config = dict(
    num_hidden_layers=10,
    hidden_size=256,
    num_attention_heads=4,
    num_key_value_heads=4,
    head_dim=64,
    intermediate_size=1024,
    vocab_size=2048,
    hidden_act='relu',
    norm='layernorm',
    norm_place='pre',
    norm_eps=1e-05,
    positions='learned',
    qk_norm=False,
    attn_scale=0.125,
    bias='all',
    tie_word_embeddings=False,
    parallel_block=False,
    init='uniform',
    init_std_qkv=0.0213,
    init_std_o=0.0,
    init_std_up=0.0213,
    init_std_down=0.0,
    optimizer='soap_variant',
    learning_rate=0.00457,
    lr_mult_qkv=0.7,
    lr_mult_o=0.644,
    beta1=0.95,
    beta2=0.98,
    lr_head=0.00489,
    max_grad_norm=1.0,
    warmup_steps=200,
    schedule='wsd',
    decay_fraction=1.0,
    decay_shape='linear',
    final_lr_fraction=0.1,
    batch_tokens=[32768, 65536, 98304],
    max_seq_len=256,
    doc_mask=False,
    train_tokens=312500000,
    max_steps=4935,
    dataset='wikipedia_en',
)
Each number is 500 + 50 x the weight over its row's rms, rounded and kept within 0 to 999. Layers, rows and columns count from 0. Numbers have three digits each. The size before them is the row's rms in percent of the matrix's.

# layer 7 MLP down (transposed), 1024x256, rms 0.178, rows 535-641, columns 128-191
109:508489531547492542497500439593509562627558404483544522498499555529538521452460520575527514494514529521562506528544443503569486473515631577515504350471575485476491547460514515439513464524507442
102:407471564423474480591529439576538525474459484531473470568498491551552461550453501457411631558515508491573504507434523539457474466521510490463560492530535613603462506461463499536519569520486474
103:464432500556412505565438533445511468630571523455433524415481498459488496521542476557537527460526485481503491477507538513446526581586493581546500432575452624548501490587506582491561457527567536
102:608398523489516468469423545598413502440533514463527556469515411476511512532463473567469493487531622487505500572484578449476525481442501491491537467406438517491467491501407611526570555447568377
089:532462518532475443567504484453468497486456430460509572504430493511483531492468582529554558536598510410479476498501427521566574490555458447476461599578490520505488508517462538502505489534392459
099:476443541429499452600510510482436514391517463483486536508540495478525519469497527559403488537443413547528541469442519498490496508405551478492616586567398481489550488492499605452497467463500447
086:476477428529479587505484498515418438455497526477402567402446517453327525515492489534412400447448597505485528486478470459503579416496495418611561457531532535604601530445559545576475495472423491
108:512513514536510425486495449542495464535487574558418557518513601477555573422540503523496454497538494501467606482493544421498497482633559570457494479402513405435518470535511423483503476447623360
104:573493463593418542503557479451522577459426502561523447457443507497565505607486475451511522572527484494447570482448533495461528497418580511583480522562546509414489464519517550477492551506513488
101:619420579540552479461551571496456540528468428433613451509425502524552479586490605535464575561436570494529457459569467398461475566584500385409516535479547601539453457491582420476465483450548466
101:456557525466422516547534577596544525415529574458429449515484493547530487473532445507518438524512502509535504542515435537405491533528463523599500617433507472552519482509400560604391522511548485
104:509545452524467441631460421569457521403532517470579568466511425499534500426523474527550605515489447528474494521586547472470515508511448536521510491549456527411460495433435469476499516581529574
091:501396472516430483529594485413455496522490503358570538418431520393566435538436427537505448442396486487520525504522501465461524559499508475576471523562542462502391499474481400372589478485454464
110:533442504481486529482544513527525498461473461588511580455414460490485516411515482465476459489510460654543544433471422519467512530491488497525438474510560556502471546475474514489464439492551506
094:475428418452532562541605440569490518491593488550445509414518492509528490526439531534506448564519500549474432468459451582538483490567489556538463529498487569390496551484505487458434574515524526
109:424425550454483452516462436482535525539563496549494533469556531414465420478571446479501541504566575526439495406528556451494480512530496546560461490500481508473498472497495469469506388447500515
091:480524486577468567455525534488593482568426457484539485494455502446496503495554464547455477489559422430511517566487530591469533503467489529467382515498465529444526379549404590538450496510404517
099:501475438530434576538458440486617603433402460534512577484427527494502486518466500468503480484476600535537405562467483551493596459481426442488518428537451620504458482533492421528519479519439498
100:500520465533494460442523472505480355377431365391506509613427494520525478517447559454469440548522546490398432466623537468510542423496531498462570526535493478578583446355465459444510462504443464
100:505492652435474544568452502626456410472475496561436531513557552448466447558494499437462599515526435519589479488591504486458506521493450532508504510502445493581429515535536518442488525538429498
100:466471453454555454390430517468458471486496497525432527518456557585477503488437517514488606537509557589458421531582432462533477589408462398529488481513476427537501443445513511488506558506442498
101:461542501545580408530497471526503460519431561524480502492434494468620627511446508528457484453397540435471475475438461567532490535546532491472543627548480544471477500587542458522636516580552451
110:551517517451496573531532473499532483429529539490464521521469473495513587479452460509542480603475453457554475430469528409459473552484506435502495498476548516492534612498559444588446640473495479
095:563424430450422515448470463400513527557467539482491501399491405519436406475449510594576433592574492500443428451500512623544470447573487624509465585571505474524555429496505409504467500491534405
090:510493531525576553562541506507486545475573503552451523476520460487504509509546490443612460486462383573458528595477494525504459525472582503484391443603539497531633487443460493521539518463503503
111:453447468397422430473485446545428461481477489489440495420610587549489515552576539520444538531498520465468533523572473486587454529586502595376523454480552414486380507547505526410435507489473530
104:540526447391432505559449467566548449512460462549542574362487562591485515488453465497439505410487430554505501518508492549539531653496468472483555484466603561467428561532436557502546452464535481
097:496567451553552507570520567481510571555570584439472557402420462510419529452513523488469472444450553610486449439483549466539452477489481610467513525480578427479420575546512526460457481605569559
097:516489441499458581423548441540503415499494458515532565546489540451457548472383554511442465512489518429490445538551515485413424519457447500520513428438496501520463527528457542506401529467505559
100:495500500457441571517451517586473485600474501457456474433446474466451577482524506434460573562510444553484547493588396518467509510549528469468601487552488482488492418473657442451516586534523469
103:474534496537609439470491460478450492513426447388481485323469545472563503430576472443570544507576576603479487534468511484531484458544494480531564485570538487566452437511600413437488478521620515
102:507524553529416591560494524554481510536549499449518519549475500552513534525488496493623492438547392532435564411549524452476487559525436505514425447493582522477408520410486460406412463475562443
097:437481438528552471563427557513434427533394528483487621696517434493488526560487455563530482454480528486487575454521506421446494529548554405522451538519526594525443483605464505599588545513470501
107:569522489504501481514587525423509485522572559467530533431499470457438523563515533469474453490505427536545559468581492491524507557474515476522498498514552457529542460465468532535485450477361482
095:539351521494506520506460456535442586530389502470526540424524479445516468538490436528500563464554465392536434542476454593566484587474439492419563498527489533530505413566556483485487566467590456
099:526472441489451372544449451539554482453445451535591453483491480464474500483432417459579588509494490538495478485506461517552496488434490476457556406475358453371490496469536525451463514506485510
102:619485533459505508498469482426497480552408551512573480546478566483637458456422449505504412404539485480422595561452435499551502515522436512543498528438472520483467484488508457550458587581430508
108:570599466541451439521502502549560504478579500414553441560632529425506520597490574471485510503609433469527493510517503403508519424535523463535444498528504430466487489435460506507455464466508575
104:440498448514513480490544417528540478567509578556494535487595514553489504395466490547508569505542476484537454512525458509520499506392503481557538570498530477490515540508458535469572499427509458
111:542483482403554471459520461504542402474446543429446565542504489490442625419528549448487511537534566486495435553597468492519469440510494562568494536479470468501502515486425491551498485557503487
099:453545473487505511467371483481532438486619565469508530483473589498508535546516518556501532519494485453407520557538453490507559486528544553618483416438519461492491490487511534489473544538556392
088:450491485523473476564484447650504483507463521520477431541539554460568426565512455525499500560614557439464506525439567439528414532565585454562538321457505528527482497495505452522611427459536549
104:462523602528536455491584486477511501457574542583455573518444471475551447493577538368542475562413482567431464416561516503478492502484641543524541545589430411522461567541563453523537326435507536
090:428391423556494491435487451512538524433537459461446495518523608450534536399577508497503613498468455556460483459515449448474468479501440478469562500641519427402507593472536569481576581484458494
102:506529507539470526489455506510497497468480504486551444519504500535495458549514570400427515489479522596557534504450447490498488557537455485480521460513538457524500456532464388541400377470449452
100:556458516559520510553547529541491472475433507410440454443475501502495434520502530566472627469529533530488489506532506436556491471557414464526525544486577497494558505499542531533415584522514409
106:457401543529599485453504555506535490525558405568475451535436449502527466572514543494553392542472498518545498463493518503470467529586493510645469555462388485563546512458578544494568499451568469
093:548520381413533469536497457515557514569467563503552413448509520539470440484516509577493492486468534578493471583486496535413477468532409555512556477427403527559480514502430517657399483574582486
099:529526498438598499411501550540508541469646525557551546436523459574612508607530493489507397483473500506484474540486524466433484552452537531568533404519514428476444536515601519520429568541476456
097:536482471441555509439419435541518520504513496559504506462448603428559485452545547455518571548542490558483532574501482542500520386508476471490531465398470504672537596578441506578578533454401544
089:463503606523540554461448592522531479508461487560510449536483465461635436420439451488561542476535453364453518397470504525563528473487530503473421539524490516480496411543477463526510483448450567
095:553518572461480482451553501541541429405547596535462413522423528568615456513480528509600568471500516553469567477532467549480472512440615481459509619422577557565533473466499523537446520521582445
103:522559537504611524502460502568459538654548418532563464485406501433500559546599508547462527492469466440481564441476478549497556487438504476395499508577487487426534493513417543514493504530477479
089:419511539443469444533476575453502499576590494457559452452517491490389480539548536489509464520530542451528476429523321418533443569514577552541440538468585476445604472492563524523476566504515465
105:486537385439414497528505367491565462496581552510600568563559419496499536407469488466430549482467476474477535594549550498497610531576455449534450624480492627572444537494499447448547527514517456
096:521447493580510553531546483568471478512615490467441550540565510467444533499510529425487498480482472578458411410451480451360556507637465425456535453455511496531478419437494460450426480605543480
100:534527480446513514495380441528489459431499566597480474578461493430587611454498588484438492473530441431569430480509513514453547495534455569490451544574498493528510444493526518549435445488460558
111:501523575421542513553498528479463526583481488553487425547569463449524426477511481470486447557528428505539446545538414498538478488481567501495519518435543420531544494564441567535485490494464464
108:496463449535607512581541632549558427507493545563503526469509540498675618476543532415509582584479515503498485552460472455427518461466427514568573560518582526439420426491470500486443604503446442
108:435495508505540468556527443558478507505509502503479413590541615511495492617538524531500439548549474487599446572501485488508514487497473555366482472461510511458542451485499552491559531487528379
116:497523443623512449495542531471489515446494526582525501502513530445445420481570505443573520487530493436526534478561512500411499560461550495447547561535559424540447498515465508461489493580561543
104:467538480485521548532488434496495574541528451462531514435484507435442504440590549500542488519495550472577546531450487566539490541479515584482537409495556449483585453485485497632466544417564516
091:554531426598527491501439473439498467482578387557469566524437468530490532463473577543440548629446558465475577636512555418515495490487459488522518445518464531522526537405472444530461579451437588
110:465528537489486508428495523553483485457500463465515499478459544416442484445602574539445482575470488538560500498451486457508438555545463484520493500585498503550520549336500480564562471522507513
103:626534547534523451436492584498569400470451524580461505561568481541505536524499383487447615441478461514520520422513541432468472508440546516526568461422415524590512505481451538493467512514516499
102:442481541516602454503472443506469503527497449430489504486480493435466467510521543535483513489498447523479422505479385587486549471511533517470550484414550468582479529601522698587491504483552455
098:571493401446569456467521528477449510535474520478529435536485470462469556471492548412511456550538448391538428543502513440428485522617513534576462534563438431479512551523507449560491510470441469
103:520510595543543459477509517490570594523489495558515493533509558540503486494443538466457471504599553537520538527478568574496613439524547480500535583483578477450507501478592531571518445434437484
098:496505485480445510510544525494543532490528583643427463450518547563538501516412523398390425457488493475415557480457546564493463459512435508522497457431574539577483558511544472415507479526478512
100:445480509370484529454474481507476546324465576451554640466521514441500563463491537484502505467506499524576509493474573528515507455490380608538581448498565414398429507514536588468497624590548467
106:515521476464587490509531394472439521507468532497579547487543524529525539560523589540550494575496544467500557526456556491436491432467502525408513538458477492502507555517525459553416454576467503
099:448487509517515490479509501584468499581613524391443466452390523429496454473413549579482466454583527551572547482488545470508550470549505479429475533498420446530459493552570505530494409569563479
099:557585549529504581484476457481458516491472566481387542659432545521504453506546432509484513562420433423449450448511523460494503491462492436536413525535606582602481589537589506555533464511482595
112:600464491487430602433517403474478404443450497559583514501616578518548478454462342466444432569459466468597468567450456562524476503550549516428522472505488506449494463382512544516541542501477414
108:514484517512457440513557470494617471545554518439533480523430474559444465554468472597480487487476568517546371407426482486506442429511503465525486482500432461577425476498419565516462474398502427
093:438478545510499591472541580429554586524463418415406574542499468476520539532508493557551439542532473627573621358531464488597515479532519397458578531513490574511524513490560524451536469489357578
102:502479424499619554542448459495476528493541533576501504453570564532492528545568557496454549497558453533622515459434427465455514511480554527461433539540502439527473436521526539439527514523508419
106:509473526511566509563512625508561492467460514385503388571482514589483511416472522572500473556460523556419501581420519506442511412482409478433465527581541545497523486441501528483538516461612511
098:476522453398447458506544530434474573563480413464451476544489527434508489495546463483520405409434529436520529373419472476509519517565532470537443470490549501451496396494467465533505422491499431
099:434542602509429401463484433472532589494561386449492525460433481520525454574488495515495466499500518574501532479486453449483529442510494553482408514500521560607391488482508612559407521651434554
088:491545525584536433537429571558511462476566469536453575478507525484492596497426595552541585455422431571522453467427495474542573479492437556536554601504463466503540502501531484507549517484534498
094:508485501530462493527495520468431436546450505490482462464483460480487530439522478510481373482502483451488549444442477517477443495549555589446388504520444532488475498454462455497414564513519434
103:496527517469468530393577593464463451497533414469624364478510449464618455535474420533480440544480498495526514506533477382515442526512528465408595542470414523479503555503523469563489461477483573
100:522489465439448455598375530545530512487584451430502529520559496384464494598480380467565451537478537506437423481504515482566541523512428480532520436522643512531555526583487495459482433522532421
103:422497461450575432446560459452488425465480531502466508557423535465517493519518508438522467472553485488480502493489427477581493470571585503505566563484556567533460476401441468484457529483512450
106:472413339489498558548487472488397397534492467445498535561511504509460553381469490503480543546543472595516457550457517448519487526544509542478464517437492510441441521476572479501405570475492549
099:528443522454498404459455508481531491463478458419487497497394546504443467509510383566604534551437591440473459424533655447471516555520560474399451429484504518538541404483525471525453607521543489
103:491471617572443462541552498505431504437503430484404532581523492544466612390494519404521442481584442491522553534508528499544416493472486494620502551526560543489572507446442475559513474504391525
099:599451566470483589533482438584484510434547521541461461457510475490461540432465508548586565534423482345445514446428485432480456474541541555448471507473454446450468501613474455454507571529488413
098:528538519503459510432453501582439538413458564492435507516438528545476515535541476491481458498513574532497483481517443505504527534540489554528516482567450500495499539504559577524532466462479527
106:535489545552628474504477500465513525439520516553404577426590434461537436523508539558564554542491498520513499545434458590457507446346445434434491514542596442605421504502490470582452456581468501
106:509439478535497526581513416463549424548543524561631534456536506467520503474566563445505495568486469629518472523500577541487497541495462485468509487562579504572408465386459521404448562625447509
099:560543471484473497547493643421392546475533507547475507407537499619539422555420434583522520525525416505420490519475477476490519587521530522503501509456507546439475542476542466502465503556588576
106:495450507507398424452531533430488421496519409514420471583478454588476528545516521517464508581498567601502448477466560437626534520529518482510458388480540566465433497561511498414522478655499485
097:428529541505471577549508483504548475635525450474413531505473498491424539485450549564488450478544479501491534500460511494472525509511409507472480452582453572487536449544470473470509487484524447
098:559569532539390405553475482459476551520477496475514491578557572537538470533484450464548465513475531527500446444479519560460520512462461553573466513539370469505410434578576446523443520545537503
088:416532526404508454531479488357462615514538391482414563380511519485478535487501466526456468517456517516443521510520536445516476568538485432567456485507502508439533539528428510530485471445514540
094:473532478575517472457536402495533451564423395554504471621451471433441487455503500539492459514473588511558474509438491513532443504518447487444557440473488494425570562524486463392499461497558450
100:445537487571478562460556567537520495472489576386472534525466451570464476585449507516441472469529524466539469467534590493510426467566559544521367545502506437495469504525554491496459457414483460
093:604516583390522459507519449539507484508486536469497440531531564528532451459469441442517454599582483455501588479479542524401568503511484531583526454579528463393563593491544574489504532462444578
102:497559557502576533478523475467437526465512466464558548625454500466418580577529489497502527443505532528485541526511522524464438501436531401422456519520501575507529493433494550426585583407477568
097:634512469425512472515558473513470521478509531484504534580465418489513403510425481463490537552505526564529428516458521487526504534434408381538466466476547518543364592494464371470500555517561642
101:471479489566553516466520433447471546530550452492483421542466561479609476474514617591512446540490552523509486469593471555433601529451501479476540530458578447495504480605457470521616480494496476
095:467484535516392503498539510535447511497559438520441474575493415559495538525480538525566495504450533605463469553455564505405434516428464451608532505451429551562591522483530527478493522573537515
108:459527514513536443541459538425519437592484505529553399467476505532503565558454478632455406495451502494479472340465472412525591456470567472477482499473555445468624490536449449510501421466505445
107:488444502505496501550553395439523492534439423469464469572499578446440517523601505527444550530599483479509493565541559443487436493498464546541488507588550404489537613498515563534404519545395506
104:519503454414518473527532507517652488508489515623534563538495401527501468463529523516477444454458553503503543547499461493518441492447503523640370556493421408550623523441565542541532494515458511
# layer 7 MLP up, 1024x256, rms 0.175, rows 536-642, columns 128-191
107:530490491489394499556372496600489507426480495497473557531596470484414460503529491482463440422476435490511448482451430403513452446430457575515430570489450533487460510471570472514426369502537516
103:459498513506423518546509463548427453495505490552515479434491518494543539493483458507446465574492503514562515536475493502516512500540436491486496528606501601421422556528558493512432533531530508
108:532431535538450510379518604462400504442525566497489557486398518510556474501530418532489502423539517452445547550555543436473530477471500524457496518448508476445532551434459537478501501440462470
097:552541453532514501391485529443414513518568493471534544519437549379549529538408523519474544514475524580476441564531444524485491441489542466415445615461454553399527535520517507468501514546510502
099:491460604468488479569477529438424559509458495457478497575571406585595540509518489399484381517487491446540495525549385447497454407472405558486512455527436427478459505429484468422480499468488530
099:405533557499572526421456447516542444516477514569454576387399572514471611612483435451508465520506518422492532485437573510503512492428394570467429505507546564389512513522561438586473511426564447
094:529498530509473540525505577541517450432515611608609548512506592499500438557524505520482544542479439481479442457485555438591397454484501585464505354507439588435392507559482480486458448481426470
105:472603429521451468510473506511480565471565489559474451403484397539543478528530468479520447444594548520500538462580441416499439507504574506494475493462475543523438447488513594590531532421562449
098:526550507494517588523408428498462582500433505449463574496424502526518424433556482486564516553512450518518493533492488515477509488553435466547514478424626521547447505454603450526409534466552564
101:511473511574559482384405524402511537492437543548500509605518497521480460463521471507482592475550499473411474528447450459549564558505427498501484552479593547532501530533470437552486496535463495
104:498426406557393473503523446580501591456571481556467500591595511569455592500477466543378541576490519517449539556489588542513444464548497437521462505500527521474546482533568561495464493497473550
095:483461522556499454516461509618456561525483498573524530496517520563512463566470483528513506492489506577441625460561457490482530550503508411448519516484571509511566492513505439578505433462505446
107:523461466553520513553525537432479476566482521502483526564589565576612540453457458561482492401462494610475572564585512547534463546434607540564588518535532476525539458584423479449511558467535634
104:393496554501459580431500496554522550411439562490484530446492410506555538464504502491512488481593479550553504462613582509525526468522495543568432493495452510558494463471557482475513559534577472
096:430531543610516588547509433554457507484466505551534437548497534468443523498465514448570504520541502579376517525514509598537472511473491445427544394535510445434443548572516478546511426516481469
087:546524574512454560458487503541564494506454456464462557439547518498471537512449526594580502563565518618480495473493533403409506468525488528547502524511518519514417540510433500409577413516520509
108:526495522573501416527497471475551541484545554504495474497427466541520543478478515425475553545516463473484462493455489521497483536489481478527428386492494567626545572538475503474507596525489519
103:426475553495538501516540550423438381500455535450581569398502502469404515479541479458549483522556554448462530474451503552525540484554479478438530534450475437478581473467467480485483495471441524
103:454516625560438448514600484470429444521487473481435505532492544502476510472438476582527438504535562564425490513566479552539587443446489450451466359537617495473468531520534597470513405534479500
091:511484529496572513496515555389464466445534561628464431502501563497525477503484510499537624448485544496462455513487514439495463504485532422447474582524473596435533455553497516512479510539363490
093:554473460437492514477509490471535401566468448453494482531430432443507438544532525492513575468506565500512489511544445550521583511600491591539508494496475514488523514424494540486457488448492532
104:539529526584482439486462456486426506471592462475487533507389509503609499506551475565494444519490483407578521489508421444434539410541555586532431580510490470487564483511527533509507546481520495
089:571543539481426449496536596497466495455498563467458615456452400418553492542425516547551477555432423443496499464421532493488486486434466590472497513528493459475532500508576559394404551496452556
092:475506425511506532502484428432505526504556566469659467503407446570522428456536469559557430573445449513507530514525568573483500497484489446551583555481521462583485396550524579495545462484460522
103:581473380484524473525465443397478469465527500452510511505450450539563429486558401482520517565512500466624511547416479464459504530477472393483546531463526474422524487523559475518491415474525554
103:435475562421450444611389517439425520530520491505424608573527440501536533510424466428492502610551474549561569468435565539574398479531464490470509512491516570544476499483446514500511556484406514
092:477476515513513544547490505488549447495505583611583579467429456473490532570550503411476483497452509473488547400558483566448443460485427477431548475483393467491424490497473561486488622463427465
100:529521574507517467501470476439363481510530452497552579431494444510525564476509354543432467497585467463420450499569559443564578479547497403445518514546481594537535525595432490508514455493483538
100:459572509565435455505494430566415542497536518591540511414571441444461574550497531452488479540488454516437569418499432438573392463570461516502532561485567473636506452463555443572539510457516475
102:567530502583530529527440572530427493512481577437552378386578520490456491490506409456509521495613518534568599544479540483482558467524378491542415472485570498538564486428529515467496507499650517
101:437531586592520603478517431536495580414456549440575566514443512478425507527434438516482493494494598577460525563446390514635454474548460455548447425532565449506477514428559425570426473402435467
098:516552535487414555472416399590544438511496560568442524490494497480456523558506534525560441478456513552357513389432526490502521633477514499466509476471549509466379510491497466514504525549477564
102:336493591591525506524461555579541551569566569484460519478536561506524522511573509525441535434527526481558492466505507474412512586571512584481442448573538523442498447416524453478474485494524503
093:554568591558397501471412457608494470465552559525431519425482546538456487534484522458471440511582501572542530445523453546471496412535498464453499454507508499490513523517525533496504481499467501
102:458529584481514510496500437570591432498552449448427538590585514509468484465476470564492432512473530466533534442499491518502475471425431401432494624446477637486397468498504499413633547516473487
103:507461466573464543514479518488542536495492476518539501466546433578502454506547401495497403407490433384490456371465545454465541501496507486530625577453541426531443536466591499506454522502502558
098:538480502570432539511493463503631433528504446456605626481417455520487492506480491560526523522429464515539479479525490568499496559473408506443445540587610506569523504457475469471410505412453539
100:540433558493473462525468373499446527474491517466510477465418529453528465510501518443555465497432461441460531548507526402490475501491562505506482454439478551603507454537481526547441501446494547
100:399658544532480522587485480485568588492577467489407526523462548558538465460522547525411502527556590479460455517541527498488462568489514542548473416545464511518528507519545525534516511518455578
097:529503554485482498519553505485503487416557487543549503534537546567587524545505454506558545480445522493570530503526499511563420467475678490533463476604603494556447532467503487444532517465503496
097:531506522566571451511494413480473448491453480561548430511504430491474609589519566493427554511516509525575552529473574623593535495559497479499543513533525567496476531558515470626451478503540469
099:458435449523493484498574475540633478490503532437359437463467514451476517503533504481564474438522552511555567478500512591493490485524592453414453465496491508511405531556556517585531492459523488
092:485516463511440586476592506472589515458411457534489477581470502595430475464624490454599527520471495478429461498508523342518458432517427437484529461457497503485542552373473454504499525466479435
094:521589428487492504564526377462410522436440508422572541451508467480448515543539436517509474538435494397604480435448469551451523544480424523437540461494488507507513602610479521475484525422518443
107:460436533575551490526502505498462486453451650480580509502506588512480466440591590516490470418446549506489518527475450463564550532549510482549605480434529451498496425512531439442439555484486565
100:480590580475482495408504517456532466536483546536438545466410498526496439585519507517543506553468610477555518491425602528490376509544513473532455473544526481597485502535454427488518518486587537
091:510546562531433580570485490546511486511521464597515422419568605430475545554380512505518578480505472538597503487449536440482423510519486561535453440514501498517566387409535513525495548563502474
099:586491526524536480533479510458492547400559440590584540532546446487504424408609439445403431527646457501476557530494535507411409513430485470522556438539436478527483481521521521543387522530557493
100:468514544445455443485409556442453475501480522501490577511441537513572487538433481386558475498514454452505517526396442441412504492474470459606501529553547535587637472565544524562481463531465491
088:503471460505454449499464581519403511515371454460617490476414473432481549498511447486491518509439533530590542604526505553578466547509527450534524496549458493457531461590541520505516535471520476
100:448443557548562541498433527467544423542517556494442507372582522515502533446538557530536540522474550495443555468624512493523504465501571447481521527532432612546480503421495394522366464491530513
104:559537535516497545474579545599489565516477458472536524504508385497461517513456588446488590498459563500543562569503508548548502453451487506499405534442508473455567490566542513540448400506581387
095:473453443439516520561382528439455511502455518469528495405530471460497505566574532530453437563497465462593525602522469455444365583509501519504489491502483466482528430557497504451539574504516501
098:446497453581564575516517492497503559450490543438463478522561466513515492455591453434576519406460485449441528533495502445537498528530563567459523568440585561506492556459518527466445506439560535
102:490554568547477519503484527589479518382596518519470492449474471550428527571501549484433557362555446553541537482459419412530473511491549485550443458608551499540502447457525516533478466516586550
105:482436478491508536420519563445547455540539478514557520513534422524531447513452538453504479557530554481494567457486483429535415466477564581493558530524519411546410469504514507504439443548430462
098:576573452549517565547462567468511488540500538502438450483524508507547518442397505468578469501441535554488483519415512490520470474506479498506522447533519552416520518530541446547464492534474588
110:468495493556488509465533518525519532466457463548435528500487434501547503398502533381517515538539489507519483523515534589489512452380566521510499475542533451477528440524543550491514509392584522
096:522568492448543515443506514469482515570487578481460480505574500538546519531489405525472511504494604550575574532563495487493536539607437525468454503528463469451435585448442462506566516498523448
113:465459548572462523462472490489533501503571521472535552513526490514465430440503467504468514504363558514544513615492580455517524420504538584553471450456440474570572536512602481438441461510519530
096:512556421497529447453451503495471535534452519541491543501434467548509420539466566555509538491492468529511477555528485505586515552498525537545435478480533514494516523534446589371567530471530580
092:428468513533515596573516500508471575502531539456563540494527549436478479484537512628501458503500395523496495461522483451485529527455443488460569514455539449475518463486384500451451515507603543
102:471558468625426450416439440476506462493498422486569537511556508522442531563551519458535489489495525460433421469613580500484451541544446502385445468488524590529502449534463544474566597503464500
100:529471489563477571516454519524560373509499517600505528541590492570444543466530506426498475522525629553521496423447597389490538469506513516557521490538568490540460458460542562567463506568482581
100:552500531513490514491512548433463530558525637504519489568529457635463448525402412519488492420566494437497472493393481533575461458450594564495614590475475561453534433482545415571516475463462485
095:476609503590475595560539478508426480418499555485619563538445461535496485554561504530444489533524533454544400437500501592419632481524512479520585500464438527539485491496524554460499565534530442
095:565525458512495416503515591489472534516546513407570557475501480529450477497495533435380602550461409531477471585507502469428526521449478473499515455539458521519399446486517578403425408483467549
106:468543436495558427514511511456573395522542544573500443523417522520521500559540503456459478496395483404474577425542487395516524458422509492504466397464448540419539505481494522518490492472437488
096:550489537527473490481550582504593444493514522494512435547580525449481534424472552482546505459468473471573486558483499506461461427546392462580696508486516458498498362468520525537483457517469468
098:466497535591446434414398471517460540530486559554555453519506499501539486401436594476539546512531525526422535582479522492503597465396434428438457510414529564598392437555493501523564507569528628
096:549533485436498492522548465448484456413524500496500417467459483484532562498568562537464503422483421437525540446581518425552414511549415602398492520448467468433482561526524567575526554506530539
103:506563488506561437463550511453495499554451526450465480430528428547430513484599540518594511409428562488522520460507508486387508479618475446510535544520445536497481480475493426493526532544448466
106:428488508609583470426618487538464501476459485494520537519510482540377474568539535526515528522499484510587463533417463550478463565501573464507495556509501485474556430433428550535529496565497477
103:540541537533513477469605549455522427488465557549527441533537524492514451474560515493513533510566568487466454447510427437504478569486530465544534522482508485612451406557456456475446499403498406
086:504594470436441489488457459587495463467529498618533495382480542541391466474497536471458527366551514422489526538436463552429526516560432504456471506481505324509462527526465505420473629464572455
105:587510554520563546518522522545487508432507469484565513492551556466501506607493536564434487507599477541553526544451447508546515529511458489566479559593440486412447499554510508525530525514516458
096:503551507489509449432507496468510533436451499469448529471438511393540492509532532470606551508489515459555588465519427450452509464450432568488455465462501471487488474510524521457605411521486453
103:532492547499485469465573537473545533560469457580430385513430399483531502477498486457459439520552456453542562416505507397500493547474473503546423431504484478445529481515492511542522537600529465
099:436493397561545469578449492513615541582542557465495537501448530437569507491513558509558486515503447567470547479614483495455518466494548528526482577447568480482469443496441525461569572397538520
098:439524464520548500439547508519562545503471501414472420508515448507460431567538435441542445494475497495482514525541483449483579531473557525486517620524494535568584533534452466533524405470514476
101:552421447491556506509545524510489497551459454526410547473474497491518542478549515518470513551433417485390538471491500550537526456472514511421573580544496534515520537563504543556489488593511540
111:518568521570574496369480592458540545454443496438521422472455505408475525496563489489508455526467434557436496478481530504489529477458582463525571546415429497360484447537409535566399403481496580
099:557547518562511483514505483535456611506446499589529569525531551513590439526413478500519497511414466517470551524452444487542504417520475464456464457515508514574586466514466470530502507518557369
102:448485541485426615408545499475536515558502611493431543497496490484535514518577499474493504518485492481499479469567462428523522483555512512459480474440512520519516405449523561555538531581536474
102:437429400524477487521495481498492358514494543348543545631497452524534576459500405593466424561522596485542495475386586454530483475496427567471505442449527550474465452592581486551527464443455567
097:467462449511527452502469503415541529500564491544534463421502486440465509484474442483577593469535420543534528474512539486522637503446476455437486469479536485507544359480504559538542627530521559
097:473510501498443341537522468464536553519518452450417442512468648507544519502538487494474517438536570551494478663452493423474562548492499471509571440558511526444513584514588552568513565521461502
101:461452541508456485477562537515520530478369481456496558498481562499472505609513342546477455590528511556512493539473529537479577518553522502486494425538572490611540446543536508501526507428503464
095:544502477490492550563519549516445489535441512395488445481525475511478456473527455565463482437414499544507554504444453484494584620461619556459542517498449497665479566529464554478497473442476501
107:442551538550443435464469483405559533444561522541485434466444457558556467489487454473483498573467502562532519370527572444463566440456552415504620569402412463577477488549476451637456567396419532
106:499465531496451485425551491491501442470506465551479570529511500460521587569571518572516487492469466501501524521389518508570503580394546577468433485553525538453502498581584422501554501611368559
102:489474513429546510501532625446426503473468419528439387391506535616597469486465555493541392498557486509491481448514562550600508453550592562541482525527478506464452470499610557411535453394513595
106:516493407561535475517488531481450500441493449519560454564532506473456601517539601539470483508459510444477547465531530494533493508555543529530501495421579575419494572516519527471526424532572550
098:536487531495473500659563533521419499505482606502510449522478507564411523527494488423528519463411425555565488501441419455612474503581480427465616460461556424436478493507526476509551459511516584
100:512603592498553500509574444378478518492536486597555502463422535551478543555370505425448451588504505472447453431493403544549465493503470434581396571385378536542503522545448537529416489570474428
087:492501549475479461609465607445531507519508555526521561557509458498425408530415501418465486461495405464449495486455542531480484569437441563521392487482538480451435473491485496426494521509488381
094:552565572494409513501491618490476564499468623572526464561427522461448561541506580434528490483543546504537497567528556494523516583586572422488497545500591545599517530524494624534552531558440460
103:461470514542542494514564602466450468551545522535586495447578481535514511477495545438503499474490525466556531432441445521558554432450532450548522521521467468598502585467527556464485424398481420
099:430596450485383520400426485463434458523471481528508454491481518540456484438524533522511501489631513435462521488502534489478620425393548482593456579518507421509527499424560497548507455542490506
102:582492462579554476518479584383420514607502560522492507543507498437414468486570532428461459506462504585564452501533528475526442478435551470518452467527482486644459413429622515483506477442376473
114:570482450537533486512423491548604521496412606482480424564460474482443488570446533374525488472519508540459443533551608433489409544490531482458447485468496486464471567497445558533542564564580589
099:582438527522516494463585499368393418471468485493488456459593418443480512567518462498567483355543451494483538531460542510426495498477593530492467518475489441507563501506454437532567532500503526
098:478601518578501506442571554431525530453573423526472521444513420565452404504486559517405484464500417481446535562428513483478523518478491486621442481442479473493544381520464426534537527555565432
102:525583513458568515458480461532532487440634517468622532508502471513391384535561487604473439524445475473521578532532445486468509474489529473430414426561545441508517485559507481572488483584551483
106:571525507519517517412510468598498532464450470467454474500559596486562495440597505543495529420561519467412437456525525493456419495501436532623570501615536504485508515540463497501570446476421456
098:512500475569463503553492569538490472567416518589505563456430485500514575557547535510443603459554486427450478495494482453507509508529515502543509526507491426522494445354582525553449529530501560
102:465473471508507394553549469518512487361507459415505457559379482601502459382512539442492461542435557426429451660436571519529534477486479580529604468471565530463490411550480533458504496523557476